python train.py --n_layer=8 --d_model=96 --n_head=3 --n_kv_head=3 --head_dim=32 --d_mlp=320 --vocab_size=4096 --activation="tanh_gelu" --norm="layernorm" --norm_place="pre" --norm_eps=1e-06 --positions="learned" --qk_norm=false --attn_scale=0.177 --bias="all" --tie_embeddings=true --parallel_block=false --init="orth" --init_std_qkv=0.0775 --init_std_o=0.0 --init_std_up=0.0775 --init_std_down=0.0 --optimizer="muon" --lr=0.00769 --beta1=0.95 --weight_decay=0.032 --lr_head=0.00585 --grad_clip=1.0 --warmup_steps=200 --schedule="wsd" --decay_fraction=0.747 --decay_shape="linear" --final_lr_fraction=0.05 --batch_tokens=32768 --seq_len=512 --doc_mask=false --train_tokens=144800000 --steps=4419 --dataset="wikipedia_en"
Each number is 500 + 50 x the weight over its row's rms, rounded and kept within 0 to 999. Layers, rows and columns count from 0. Numbers have three digits each. The size before them is the row's rms in percent of the matrix's.

# layer 2 MLP down, 96x320, rms 0.121, rows 20-95, columns 160-319
091:519505428528441511490488557483570499546471515465566515590396491472465565554554538486498432511535595489484491460591454454480367449397520575499644531533504467522481537478584498552484547545452483586505488517469436419468517549477520533508567512606557480497455584456502535497547489593540553510441508433492469508509495486534422513483436606581512489487492457505525411534506446603432432431459498477487476519492459481531421467534489501554559511547525478546500444508475439552534437550555505
096:505432491436487445447458521482461461468437511477412455399475522489620552564420469521487531503464400512549514474532507595526535520513525527437545534427397428560584476538440528514528506546473456475640487473443548472537467481566521533481560577563510528416514564413527403508571415519512551462415568455491512558506486528554481428497591530472440551559452560476537485516470448542525435406550404464485501473496514488532613503632440489537417607528528548550452555440467515509579489460440511
105:522409500552492451453513501453561505448576490557404583524486552488449499482540515501493465511537445523484504513565518440469419501546552579453565441559483378538475542504530472540405424502557529454510479527477517449540456465543376544383469463554330497478548526440533524469483576401488513483530434478467530500479470488540502415458513558510597514543431452521379510431497450523579590533599532513500454598475503533505621527478537516492537543496489525485529491529487440539442563541577486
101:571489471537447525628463470429566466565470473475480472481469392459487522574458588536584476457536487470424476524543531468435410492503349531425553588457504503431502431482596575546507460526516453547519573453402447489504522476471372501415552473433474448501466458500493568509500552451517495461524529463425427519488526444451544508596535489606601465561516503454507467565490478529520588516446514507524453476509425394549479532515495520451403421461539481446501529497511485490436477499544477
098:555527455497493500492478549537400524508453504456469552502468574457557466511512551484567478458563502515411405504485477516456533543570481519536552481507528412559470460608535393472442438462445467507436590373553430444602539534481516470430399528656531485499619505415467461618485533479449580471513445604499481459371468483491522566436449448488551450490496530379535507444518473489557382478504578496449524528441574492496538559525491501522550445490529533472604518448450479535415469504457497
099:407410586550540496523534536490529471455486515534594475464510446511418547507467505534541533485475477501459561510471592613538476432483581500535396589595458432532443513474514535466513602527527553550442462533403527498467421507502448547563469462420484487527469423453470448495464452509484541530514461554428526499514435540485585417535517423551498440473449540542509564515456512511430550560486452443478463442546537472502527497441434532514452481464537444426509515505449377553552557448574497
099:424577496513538423566548454480520487520599493534460550387581513509505430504422484459553485452525486447502622466489428549436441538490541516467587514447466530535397574525533473515477455527487424511486418424492480425506523405559539520536362515394455485482538462481465508665539456492472463468531446549508502540633458431552545481455562430555457497425522594577452526456501484544451500417482517496480524441532480496443516510505514463545594547531474355564462451540493606508523518468552469
107:561466448591471518549507590468503466448486507403510513505528451487561491504408394568551502533513490531532541486536530490430491481471514533480507533496526431498504525471576474429490390550563460526496474512494583471508443491485626465489453518470424541438585468414545510364515521504500489456585481448446555457407483466470443544488430523508489516484497460513564538445519514440386491501536580444557640493430547434457545562555484437506416494479471421595506551496520484541589597462561429
100:525518541588517488598461542555543382481538472588560518524495543475473569470590551512523404529597513500607509488520547574567501497495499537499487542554536457457508524480419482412524443519498502544431439523395460537479480553473473390492494387525483505492483478526476642420514424562498484564429555534453518429442519410345531481512593518556492500387523466480463542532447435592459568539476468499394428591422447469577470380479406509468498548460507579499418522548447475488476405465546468
106:484483478483408458477452521426574522514435506484441487529495474378487524517459495576437474522548520631513534536418527465564493484461488481519490430419517580488532523449595509480473448398480522415460527601569560559484447553388418518413497579438515474504462450527424506476499521394473507510494475469477613447485522538572469538469456499486519446530527484476507463526465488470506559469517531489473524358506528542496445440412563474435484446471507441528450432522531420527511510497456513
099:430497509506468442401492548553486447532576485573609491490522567429539524432485466474472502437502480548585552582486507545541481467590466559534530491490526501450537565532490562589557402428537587474528422543520473487449469464459546460611449524469474549468537620513453570472448443475454402488551404550556437559534425545530449521516462517592423496548561511527498456478476482447453394548447493526463542500502520563507526523550534504486509450548511471512478480451535521442463496595593500
099:499487442604532510580580582503437456526527496510564515559529527479568537545464481497582539571539586586462543594554470452572580514505505538522609439521544431566432422499501497454516529473521492501588495554501468548553523592582564545533561480521537532522516573554522548556477560522416532496483506541528448533516566485553522546488467533472502524493628521484474574495489511517443629481497498484514540480469564545484450544543548540367496490486563379435454555552538555469532570462514441
101:493617503451459572552587468511535481591547532460550556584510474452470508515499520431574485513527543467532409503507501441485508474505579517443509483520451524556585493501557538578468533464541536556467606536548439532432520609455437482530590481640510540541471510554396513438424554530527381551478450468468467421462476469434539492474518472408553434481500410557444511499477448549562483473540591547494447507432483480431485550457481471594460507468473545476490475432575552485487521491488537
094:535469449504490541440519547494483500451469525472543565511558475419499482453491508478511490457526521528532517441478502472483382486521518520579537444438487429512538480434494536612513535483536408550611390646462363504475433479561438501505433513423501439539439492544477457528531565431562579475465526463494578424456566475476521559486454515491453441417430517525494523542518427546517512532512434521482445472420492422444486521582454554498470458557508555557463514450584467429548545504494476
105:505542551500568502564497558469497488566519479540452399459480579512535497462471504513439497494443471477507446550460440502409521545420546436500489495500571541598500513562542511566488427509541646426543472479595450538366539520508523524538550510634425504551490525597610442466540506414518473474500509469519492487500503449501500462505515527410459483492533426532480498472492529465533451507594488523415525488559594395481389556557551416598617466490505460554559587501552512468519477461416525
100:508413508571591476537591507463539497465532515473496559483599467616470465522592512506619519489438428534537518533489471476477588581382519499530491423447526436534412481526530505553535531442566440356565498451546444490550542453522629503497529472561431513461514473526564632531470581470462537477571479494557484488486433482568451464460515531396493505407504612540514502485476475587446455453519526487525567443493494490545489539521525486555435530532551445612511569495509519591561570450551507
103:486502587488459507490473558460488522499513517412507498421445462532568501536454464465428422527453512582497534516490461411524571475511450554483505560565507615492521544527462477563448638465591493573485478296583454379500457489512485571601366491429591469424462529483593534462490502506537421480571492429520468501412513604651564429456486420353458534504441478442551434496522483543540579465485512477516474420494530483485494504480582469424483536498535442516519497512541504489459510509565433
094:476476418517444529514461555417451539486604473562625447415381536581538483578527476487523490529458454507513519486480449456539528556431498447414452430523518527495494526404556469370524544573458435512433491533570486476509522513494528473511523444492521554398511556510620603475522509437497529503491529501508537589504544500541494368548501437439517536497565435535532490538504513556504518572496460511519454413478452516489618557583434450457492437414485537428508478533563505466387542521444516
101:469448537505470421372499526468439466557481515449393433490489443485493449460569431569434506544484459387472512495499520479475587478486492573568471469520523509426488495554521487524515466467495495537573485529451494512483501445557530557534569533579537515487516522450497481500455440447514545506463508462493550455522480467511539499451572552439595512509510427479408492628481438521387426506488544529486559435545427465462443429513592483536552542492519535440510524517538474522473492558501589
101:471604448465539498455527583443520506518438474558585536508491543522430579496569498440471588492466427574473492530499519435606393472460527521524525481508473484497591605450391489459557441473477537489554503515468542441545481465525546526489445574492547464516480519529523507489566498422495465451548506575443522439479518555465530581507424555470512512436513497458560478497588515518476536526503504503478474450451560538568423460564496451642507426501574423568490484604508481500534411480526488
101:512491501471480541449418498455441523503424503463412508525490551534619517554508556487459641442545534506539473444552518518574420557519550480472639623546569501529602503496400541508491505533509483563561481557537458459520454508534400533404499526472550556452459447417462521463467461501518417476461420520436455521488514455508536522499573377481426431544626404578467511571552541485468474520572483475502518521433528554492539579490503457578504469573491455592546529528474565390479350447409522
096:492502472530534493534561510476416587609483472477338505530479420469325489551470427537474420578463502549482516477521556507483508517488480520493546545515554425395467578486553480519550572499504454470528491592490551580470358507559502427475528455510389504483462469513517577501463474530564541541424471468496479507500525556605486488473434489508454505610435588468493477472490493562550477492511485486538444499532540472404496422510490491551460513489474440547501389452535534489602516496476582
103:500614496452625498543494500514457559442551469560528602524522457515501537484496585477423498533465475473536493437508491520490474552508565486441418386514460485564455487448537531423458558352491506484458410457391520516452571587489535492563569502384499490496401469501451470500434462531505475567561565484529494537580495526448456507418471495529460485529585498518487538475449525514442510449545490563471516490424493538559461393491488570419601526452530452473498498437452468484552538557580459
102:480490548518545545536527514491495513499507507450553509535446486554504508550439405474486490444488523468452504524515512533451502523511544442549444551508503497483365448439483413504555423551468431539449536447562522479495531498452494496456458465622600450539568479503478456592486466676512527472404489514446508530513521525438559545499494348648629492508577453483500571456519507498495623566492515492548473505482471503445450486466516390488527526508523505462480486472505502563480427515475446
104:474477582470485559607469516479572446444498498456462407441424522451547451537443490510531461437590491538465599532549545410563555466501482492508399487555529521510511509482514433465495500524547469596555612476579575509494415515460430511463539512504550499398472527438492492440495511448500560445341448527516495421497515514505495519517576527480478488494506497529445464461511479422465612529546466495546390478533572522501595545507470491531476483471486559499473505512452519459427446406533536
101:512471518490457517603458483478473553399435521443526522563472527560519522534503482539574488513481564457463444498459399509529436566517484573552539562482488593417550511459395541487534557514524505422451466490534455507516622507446498425584516495427514479524614564482478519427539427462479467533528583428487511483502550445442546499544464527534507553459526479506426493506635527512434356529513512540506486678411455546435459489473410441454511510521497512544476514570480584507464499629518425
096:511493546551554554463519550550552461393517552519520536526477444446547498546535458572508530567533569555372450513487567489474577613498488560431422496497497455492449511542494597524501499509505482430421412395532532516561548564511537494515531542492518458565457560502529562457655515423403446519531487493539506464526534551531489468522438518445489517535488558402507450517451529483509463514465508478505416472406513439422468489477516594596503522582573437495523554486511566479532525563583550
106:509581503504521554418522515547492568495461520532402472489481447537451573609544480505458465478427453608512498553601459457552517559433488559532473466397522492510529520449505495525369467406516554513533391432484494607598486578481531544601486529436500483488501521466481496493523450546518473523500480478588460476513466570556432474525374482413497462482506504487506460396622475498523440556460490516480456532570414464469455560555555475455580544602529490432424470478523607449479476432448538
100:474470570473505547512588398419556538540546481488365510433565503589607529509493430458518461529498513502468457582502473519509567497492432502469501440528521433542495530482495544453523618411529521446402537543471523488326562475521454601501627518593501483508547402502594505483474572471493565441405468433469535483467490485545535522432497577401484507606452522499539576412492456503455558464498490531511488548383451547491396476428481518581504442595437513541479507585510564438537610450485523
105:587415546456596476479467509539563453505510542434483470486495516453496551447512518529484402509483427502540484408554496493453538481482482529471580547406502538457482500423504469536456506444486434533523456501565427481480587513534585460574560441389576490505445464522523453528535537410532591436549485572432607532500471505654487488562476533492501446540433519549511368494441508491538575443476473515447514533529505509461414499468497446445467510604414498553525498478507440593490502480531561
095:544621581495478405562478464500481456422447515467491422547575559419436447417480542434468515583424529376561569462480498527489575554554493502461517525456471505495524495484507580406548517537570373451571490558562583488496530430504429527499512440483412485511517498492476572459499501490364535491474468494409439479506411480557498561513548436591502516485399576527525489492509499466444580538521551512507516413491502444516539514429551484474496416478456474524549534382418502429481491510454479
090:524568478501463466577500461590495502397478517445521505558505509475492522538468506505585492472458502521506504556528569540512482576504537516586454494646463560533538478565496418642442475480445446490502586499517563429491491482451430422422507569671496524529452487460504546515489417499517465590490580560519578569555519550507496466602586453524492468559485464467517580570541507452502446552479497457419494541402485504542617497486495462573562464515498498494590488521522473507475615478490545
106:587499574597451481533465542512532528493451521525457489438449582513492504457507595495458575578435479423464538509543487481515610489517514517504585523534592477482546436504602572457549496504487509553507442436545624534527466458464485549458444554522477561465504424473413496411483663520561460428520542467569496524581526523440494480589518587576469598487548456560519532481548487539475528626472535510628508500553430528531537458573548483418535506391530599520517604507391473487532574537459467
104:443451624493498549533467475558491569416542487456565473447584510537496429459507558512562492455468585479495498512557602472449430546507568490505497470468514564562481518509509574469503402558422538526473583507446486503492398441421475405443485552397561462400492513491482519617443482463482570534599481543530531439444498505547459498539443458609478607438508494431485531413574491462462482488508424458522567550464525474429537441506456522417514515459508507457547539586387485463424478573480502
098:541456472426524428464466595402486412366540452479485515540455545501392522446574483507566485428465526469435483528477488429465552426543528549599535499373530499497464513490464444465409467571506480578529520392513556491509520541533505477444498535409573501503527512381504471538494472465423447566503521564459470532511523507487451536564407520555515531459502422517510512529547531368579511543404453502557484555577423468550435488555497394432516485460462439401465440512485516572552513504524421
104:568552415496514478465501436597503560604495484510538479611533485458469506481475463469521499501555532480503403494488454464435473465558596494521535557511484450487467501458570469627561462591493481555550508562421459518438517557457503493548549582400510447438481431555438487456492474508453542530483458487448452554548488448473417555475477499547468491471430588454554496464471531454553565536562517455471538481407574511472523506518511506489637409602427507601590484454508523461443492528491427
102:476415618427460491510475480637368495521531522558571467532513483510461512491533443529419507493479587460473580458557466503559588546563506577467418617521513472372486507511542406415576532480483515556539533604439430513438481485516528437524608534547502538580416522562449528481432461456476462515505475471596424499518507531435537595572474506514532447557490510487452547483461481439422558407440449549528518498536434517474548529606491520554449531484480509518539484564456489507488517503484559
103:541548563518533501509500496475566507419532462459514543492452546594499407441468490505439439421590503495504579481480470442503567546544501555435480550457469503481503441494470578618591553530479592474380511436481510519504389561463488481413411568518440507573493505515498483361501556545491520468468535550454445587568553544375507478482528443558503482451506487473504587443534497429526469428576541508518528552588526501529406517423575463480499478390498479482428597501466526453551613388524431
099:524482526482507482485424487436489505450573483549564448514475552532475574551489590501413506532547464439617529509485498516429528644482458538474485547409545516523487486477425521528492446466451472557519487396480505419526561520441442513549493420465536509549503469434480470419496426659470447501457483464521443564431511494607532451534508584474457563527515424451527474511496499563525549504529455509483542569504487521553513522559568560425614521442486445346483516459463427524522526498573394
094:440532532474484560503487547544484525543503489600480419461526574522506536418506537464438506501531503492531454506616522560500475468564486424493538485499474556563573493440523539442611508454607530526518428443467577431494421522580559466477494529364469543570544488485573613452552509498527597417472361455563536518482443454514445597543509549409517478502399501506543539523567509520537505508509438534493555522427476520450460560545571453444448584437527522636492523564563534495526479454501477
101:567475485429397589522496400473442540462486483450542413524569428517561482425458455500446426526500534558484518477526459508498465500481488317489458608535504529486440460426392443479472493610442598475482549472486472520526553501464508481495558516568381516544491525446457503502462433498535491524476494558520507475475475516423475528440458501455445467530475445442515523456532558498479401472555576497562468506517425503473582471495485530555473526470469553453564463669516500474478506495476490
107:486560502515489489592476509496563520568464470604460478533549543532521569548487496479499543518624479484478466454419458591369471453485476526465461557602450478521431486465488419496490438389532485413540439404567564434509505568522522431481635527432518440469458531543599538429532549546469512501455509516509526455496576468539482497505505529463557613532501508489457410573474494524596549377506486503539534558514509548588520550448457503460413552502519518561481442526555458585518560493533490
096:437519427432463460348577450506524460472488470488512553458495613487582483438496491530556547491438503459416531463502452484591450522480508496534474384412509472531531534509387454414515477361528452467522536625563579455539558450515549503467511515487552478454553521497494445515482622523512459464351519462601537494479548500453495503432489525612568486475550463471481498509418450493565474562510459495549489562489464518560582550454566521402465519463436481458590454528492514614419405477541539
100:564486596546475549485572452519568522570576531524493486565531456529493479451468476510455485583414580538467474541521474498491566593455450482492475440521445533531545498496510484436474504513581649439489538579575467578468590473555535471585495464521534482404503482516563540522466559499509449480467522599424432515508525531467474470485407496402496489500493497558474474516460513443508483457505591511461528432604605485526536518538474504531551570562490511525512478506512545562546541558448479
106:505568462453538538393486595457503540452520510504521539485556522575450472476594567466520519450495540451507508518550516572442477502586420558529444382418478536557468465517434535591581438491529515622463523553522522550522510671505511507499583535544533516477517527546513512410462528447488459512456552419588507549574529453483520463496479545564541476533580461551551500472482508449601489479498468534457540561466570437483466586532485471485446499392520446527519516523487446427525485590575499
098:435534575433524608545469544507430438549470485535448594446499446454525388382507462466538503482494551559516555390440460500470510479463469382408569541505516511476486472430552437470443503477472506526439564472477457565479431479502501521483536475586460529410505529552530484411562489404490443548449559478511512558493444501430496460484514459521552507516380566514496495455517462483541432504479488441445463515593474558489458424431420532466523477477528504562428445451432479439460558399453457
097:488504503483519573469479517565557427462565514540515474544475502549574437479461482593467564402495516492457530467517590503526435448524554513436475530518488444471479444533648433449444554537526493484570510541480582505511557464499566476517478387503423441547579464451410505607494475491483403448523531524516459500588502539384560513484446458567526511514560468535568578406479474509490513528529468501541507364539539527509658481564544435529527503509488463557530561560356525548554391441432508
098:580469570446512458538508594427457520616490465430378461456541511492423458537547450551526457466621460488533440495508580459514458566533496538495409546538557512464496463506455494501501542470529585505533542496464483539439529545526450551511553509454419484504502490524488524522477553480578561506403538550430572545439506496540545534585482508488459550601446518580502597530512505470541415516444534473532432515402459499510498525521526548515407482514510453505503526532515477520518416593530426
106:426544463537560557550489431557415446531418500525503505516539530455472450485521512549480488512448420510575412478481509574475588591542494539528423475545513452502442461508402427527539552538442503495525495450391480417454477578538528522471335530557518552514428452537496480461439486382408465558598453541485473478478510559455481487448488504471437566477501517504533546540472549546494576474374465515554444473492559467549568530510516512617412485436574541480567549431472522517442499557400520
102:418480524480464466399505445504436569505544523565498567608529537517513504457436569480547511471502470570529476469538469512553497553482494501614468551472519553505582499460489493517494441394515560544517458455448505550457476526467561503517488570601539519464510505524435564647483472534515586469601433547453485482533527505574538505495619462483505466433618527440443490497483474486546565544562486490480491522550509588508573457487503402625591551533529550490464642522538427407433557564522496
100:501462491466417550523446444561569434469440537459470557544445531475574529424484539532472462534513518480452428489534587589575474516526461429542471469576521513549497514513486521646471607576470445525492607476619550507525424496472492456517496530554483494492478535550554523506480500546590409493512497557510455654551477492495476409483546450628503505501539393604577516448509551559581423543470468506483562519450476431422517487510474534541561470525453482474609442434514499538528555612520510
099:439435523524507548474474497538490507436475488561524489470574424513439537537548508537512382552501407398497421579448486482546447463538479502473506437552472455514529386531424469508457427491547465527579407486424459494558517425503574592578478490614628510536552469503516472532443525474520507514527547451522464443495533443646546553522546480490599547524539508478512471510533467491430588451489466515424449517437523494433498482425475536529375540464534540477585466458431465476537388530442417
110:558481445544582523578528453540549444487497493480454412508557531504470559544497532509495501516431594518545492577501531550413480504483437518535479444481425446575417461489494518501540539515481519475564498467583509425563506482479470474520511493517491525490454521505445552452585437502524396470499478554516449539480523486465559552507469486432453550586527443448480505443556469503426478377529531473541537487535520416460507552432432460525569440552514514459494480454416531427515641493411465
097:483558465468465483525504515498515521448553495472521512433505409496513517464468417478426515461467451474473621496436466511448456573520549534482552593466501524482571525514386580460564522574489548508449560637488484514500483456498517475502501553425467456553518546542477509481493487495525483524403546506519559487667468503523497478479476436493520431451507444574484522483470438525448454540448511444549502541587506474562535534536545449445505528535456496418453459558589501432486453530457481
101:477542442508570533544459460454472521543555513479413517523609401489440434435395533439593474580611476533493555437454508536403605483399487508505498559446416494584545526481471440466501467550518570480423487513565607540492493464460468391496594547388479484516520496577484581533471456478491477539521531437538514485550452550492465564373469532499441545455444510497523395496557484456500506506623476509458526526542512484552582508543507553419425379426497502325408398490533514493511467479532379
101:519543413417525515479463483432499575501461531493440519401482505482440448468557400490517441447460445539448491607464534467512410492565570458570401507451446443526519468490432372509393530466441500510490473449488486395526562458465503500451457433364555511495557525426466557533560477624489466530524494503449527414404493504490423504492473524486504556466550519497482463379484558525557539489454532537520452526513519503511512465443485584417467430529462518471470424462529519524517587543495471
103:519540563427471388525487661525560451495433454468455492541416525512507583526471450463511593574507479421506564504522510493565450537444492557517593537498465492368515484430556570482504548495486546455505432374518503480514403461482505489500468509532439459525485444430468469444528538540502456523529517395436595504541497530527501579560396502531572542499580505573499488557486453449437464440495426491526570509496493484563519464444464536530475645485483498388576556546514471544513598432568573
099:517465455514397563466533481493476418487551482521522551491467469540501461552582514550373648507464535419480431546499449529434495504535517509478449463374490551448520424647447515539511467616442531485487557499510468580537556449444479383505529416392464451521527536435505455504508448502478488470489563501526554495574544531392497450546538511472490592413504508491528527566473574504485552569492522484573474416575507542534533544479538511442463490421576508443428450465515567467446456383490503
096:414485523488602501466515593560486571415482469478546473527490506485432445390620446576486467523425466520474496515455558511483581463566546440459516513449534526421494470419481452568593483486506432534494605416544420447582501474534589463542387429530488487518462489451434396428484546519482469494515540426606511519580447434447513454526534519493450488435474550524470507454427459401554480470557516458575464431525460502519513429543607583579559529469418609381510499476511512425499559452490400
102:392549517533463404425452538522504477519501490489573456384479499431384429520425451498543524509514458535477542464383522452506500421488502434475514467467531465518469545517437518500568474452495416581555478474443443569470431441533467420484391440407489488498431422583495569530482617572505562486483481535552421495571546398581500419483491531415380358591561538567493473459569428584454490479479381489535592503480436499555432522485482525504536493449510409504488498478405465585452471518457484
108:485495443523499470548491580490646536568586497517536485498507461585526503540493479508435470537556470426504598434489481498542448513464520537560498569418566454458481566425431615534529566516474547497525469563475509591477451568573529542570488587343552527532539539492507526451597496501494606483461534462475486475433558509465543467595488495563545419510471572466461458503524489558486589554447397486427562444500559471471456538466488492361490486521595582508491422473480542560512437464522553
088:452483466499412538582440487641526500573484482509523537490491483504540516570468520455536556502439466538562420469537494460535458497516473513477409466494433532513512453594574496485530453506549505437506573413475499536577392531536674529577451388608495504562540516461546485578493459450533533588542468465580522473477536482492510510678538470364489499528503458505516474515524527528516494480517462526413486523488442509522527545535516482583475474459508585555429510489513480567562542556493508
097:414543556506508480571591408441460488461370532450503409431487481481593579485517479521605487450527546521446454534515552491502454542384578581491463520523495538463588501435460499405505429513499497519406537462480473508530442504475526536429472448528437534547522405513530492567575465492530542578444503509445479440501545541439512471463585471511522507441475572469455572586464430452548528488430543399437495509487505491515561498615418481580449528441483462455532570534453498548532536502510445
100:421383485532427532412489535419448530587454559500480452464560606506513545437474522511543474524439505476486475490546482455482576498458531496520495549503477513540495530532485500521495440463488567547565492520448510525566484364541507543498495475494537540534611522533565435631446595453495422497483437521540518486469484554486490488572490439471401464584471533464514549492459478484552371441478534513588494477563449501563390523516499470559536525596495453511481482410579398485469491451447473
097:511511461428491539455552286450551573495515521544499574538487493441525541500439507481530572448608538458487429512430419569457577499495350424491515508443530533535514608609549471434485514425578483451534549552459530521496499485577438486452601444519480495471431458482545458490451540523545482532548539522460550455527441566460474488499495567475548538489473469508494486572432482566516409555433505457494435468511543557518505558488556553520519528505472412557481543500488549527489507458567580
105:537510530600450490514548503520509545493497496471457531518505595539506530422520456426452573484432375505531488559572445573478527414434545443505481493478533515590520577476541569473463535489477536383448580493512479603446492507483551520506477555708400478636605500491471548535431483516480470590606501509513532533516462499480473520487491605508477476481506514391419501410516485432492427530511501527423514422457515577460550544482486546632508459564427536572469486481500451474527518381394595
099:551557492492432506516450486544490557427448530462437568510409412550497504498504499541494507401557544449527555429449529528637480449426466498519540545619523495548499550514559476477503467476488379542517572592507565492541545522548410589511463555400500497446580621434518570483524500484473505479536473469475508498532559530406498458449567502517486490514393561516542481534488584505533501579495561541510523514468476494607550418456455499475438634478490501558435446438550536486582460490634504
095:527518472489504501483501471459479483473511480498504595602452572502563481575481446485516409482465473508546515490511420544526583470377475465467486423548543560544516487476491567515442532405543467435435489567556504505522554462509400537514489423476528472448550547598413496568518419472513464414570527488528546467482544565522474469481547455437591508522515479527458547540513480517413513559526532478521456574487368543485476449377495528429448521556526493567592458490485495495459488504455526
098:523524402507549552443482470525482482524544513493511541529506557490478497533596446490465507552535514446481475493494511515490499477501534468363509533489446572586514463527557463474421556542454537487513469554492557539353576472542490450455516485480454540553509470548584487470505512415527436483532443575436511501426402448463409506437487559572460448527502416539539465455524580425541473517557532540469527535457485441531557489543454461524515476437516527463457447587501504490530485515463446
098:565427398512526527441427519567524513430509494429484437535621522459448500503456438444591545595416592460505558440517473464432528467539528442568512404545437418508515492470610523579516429611426489473555419536483539522506572453506537494435555501488493543456438438467475456593438485416462478585470452587560582516478481480484604478453532504513518546484457471496515432478534465480490546514414501500452643463436499519487494574498436435497584534604443407473433472436512543482518510442427486
105:513496442533467519438514504481458462542465531497551516500377503610570540486539437526482556433560506466458540474499449537508530544413516401548474427509454482474507530514401593584499479563493570588580530612553407524478513543481474429560523466556492500519532521531514445626460563521527494489481513535596502536456561528468541423430542521532513401517415474501529498602467534515534510450546478517517542455596527502525526536474566408556456581503469502482537427529563471574525386395422450
096:540617490489502454558411499517505513484444518458441546521523548448453450495448558492525533408518497498473436539455538359479488349476480421507473465477440511437467439558586418478427484553524479477483469491496495398523545598502575534555507489514467524515459505564489430483561515475485641506430548505444541417478559452553560577525571456570474549502420516522473474529480537432515578547503557499437472508471479474524459543395488575527437470441537553507480486608500590440472570562539478
101:523421503524598506509520562495445590598558464495473440496538482560451480519497513494486482569523542565539560401489536474494454504534555444527462411458474630477453552471460512556485444519445473579432466460502488493539571427461476591494484543442607516491475451527503464506544534625445427538501493446592548526494514490473564498547569482516438530499406568566513502505549554566518487479518502527524482409480474430432559539518436621437589476524452540510418457430512489475569422533537537
099:509435469462424418544542583412507516523531506501610474428429490448421566509569429495525549520547464497554466430547578487546452471488426623452499450542552487462473494467397531584421445498560479553397545492474515520535503481495490502451493498612507518477479502552490477548557480520546545511514506506557439467503418495521532471528541494633533474531527629412512453573482474490523489476480443541510515501557497500482443469560574619520512555607446561461511497426564398641466436524496536
096:490499458429485521397511511446440460592454512464527459599533452589461436539469566447544504464530552508542535484480479475534492463463514378523577445457433500556556571449632489416636431562486492500556545377501509375478466521464520505443514472444552558551417508527438500544534492510493460491584540510506463534544429504556526523431426421479540462514462597555564522589518475464539420447463460520475526507460505577516425526428552468467399453522473535582490432418476503481487390596440447
104:460508471524445434505465545493497439514517497562500540568587440426605492519442474483455541481491508477531501534427393420544458422486450442555533494415627459544476485527483549452559514454547471459497519531634351557464527480478423538492527522433448508464450483504472475428501474486546488468503532484567492496551507506494518467538418513523570492438580441497475516513451471605382467594508475466527591455507440518405523468472485493469572521437536450415499471517432490459442566579485537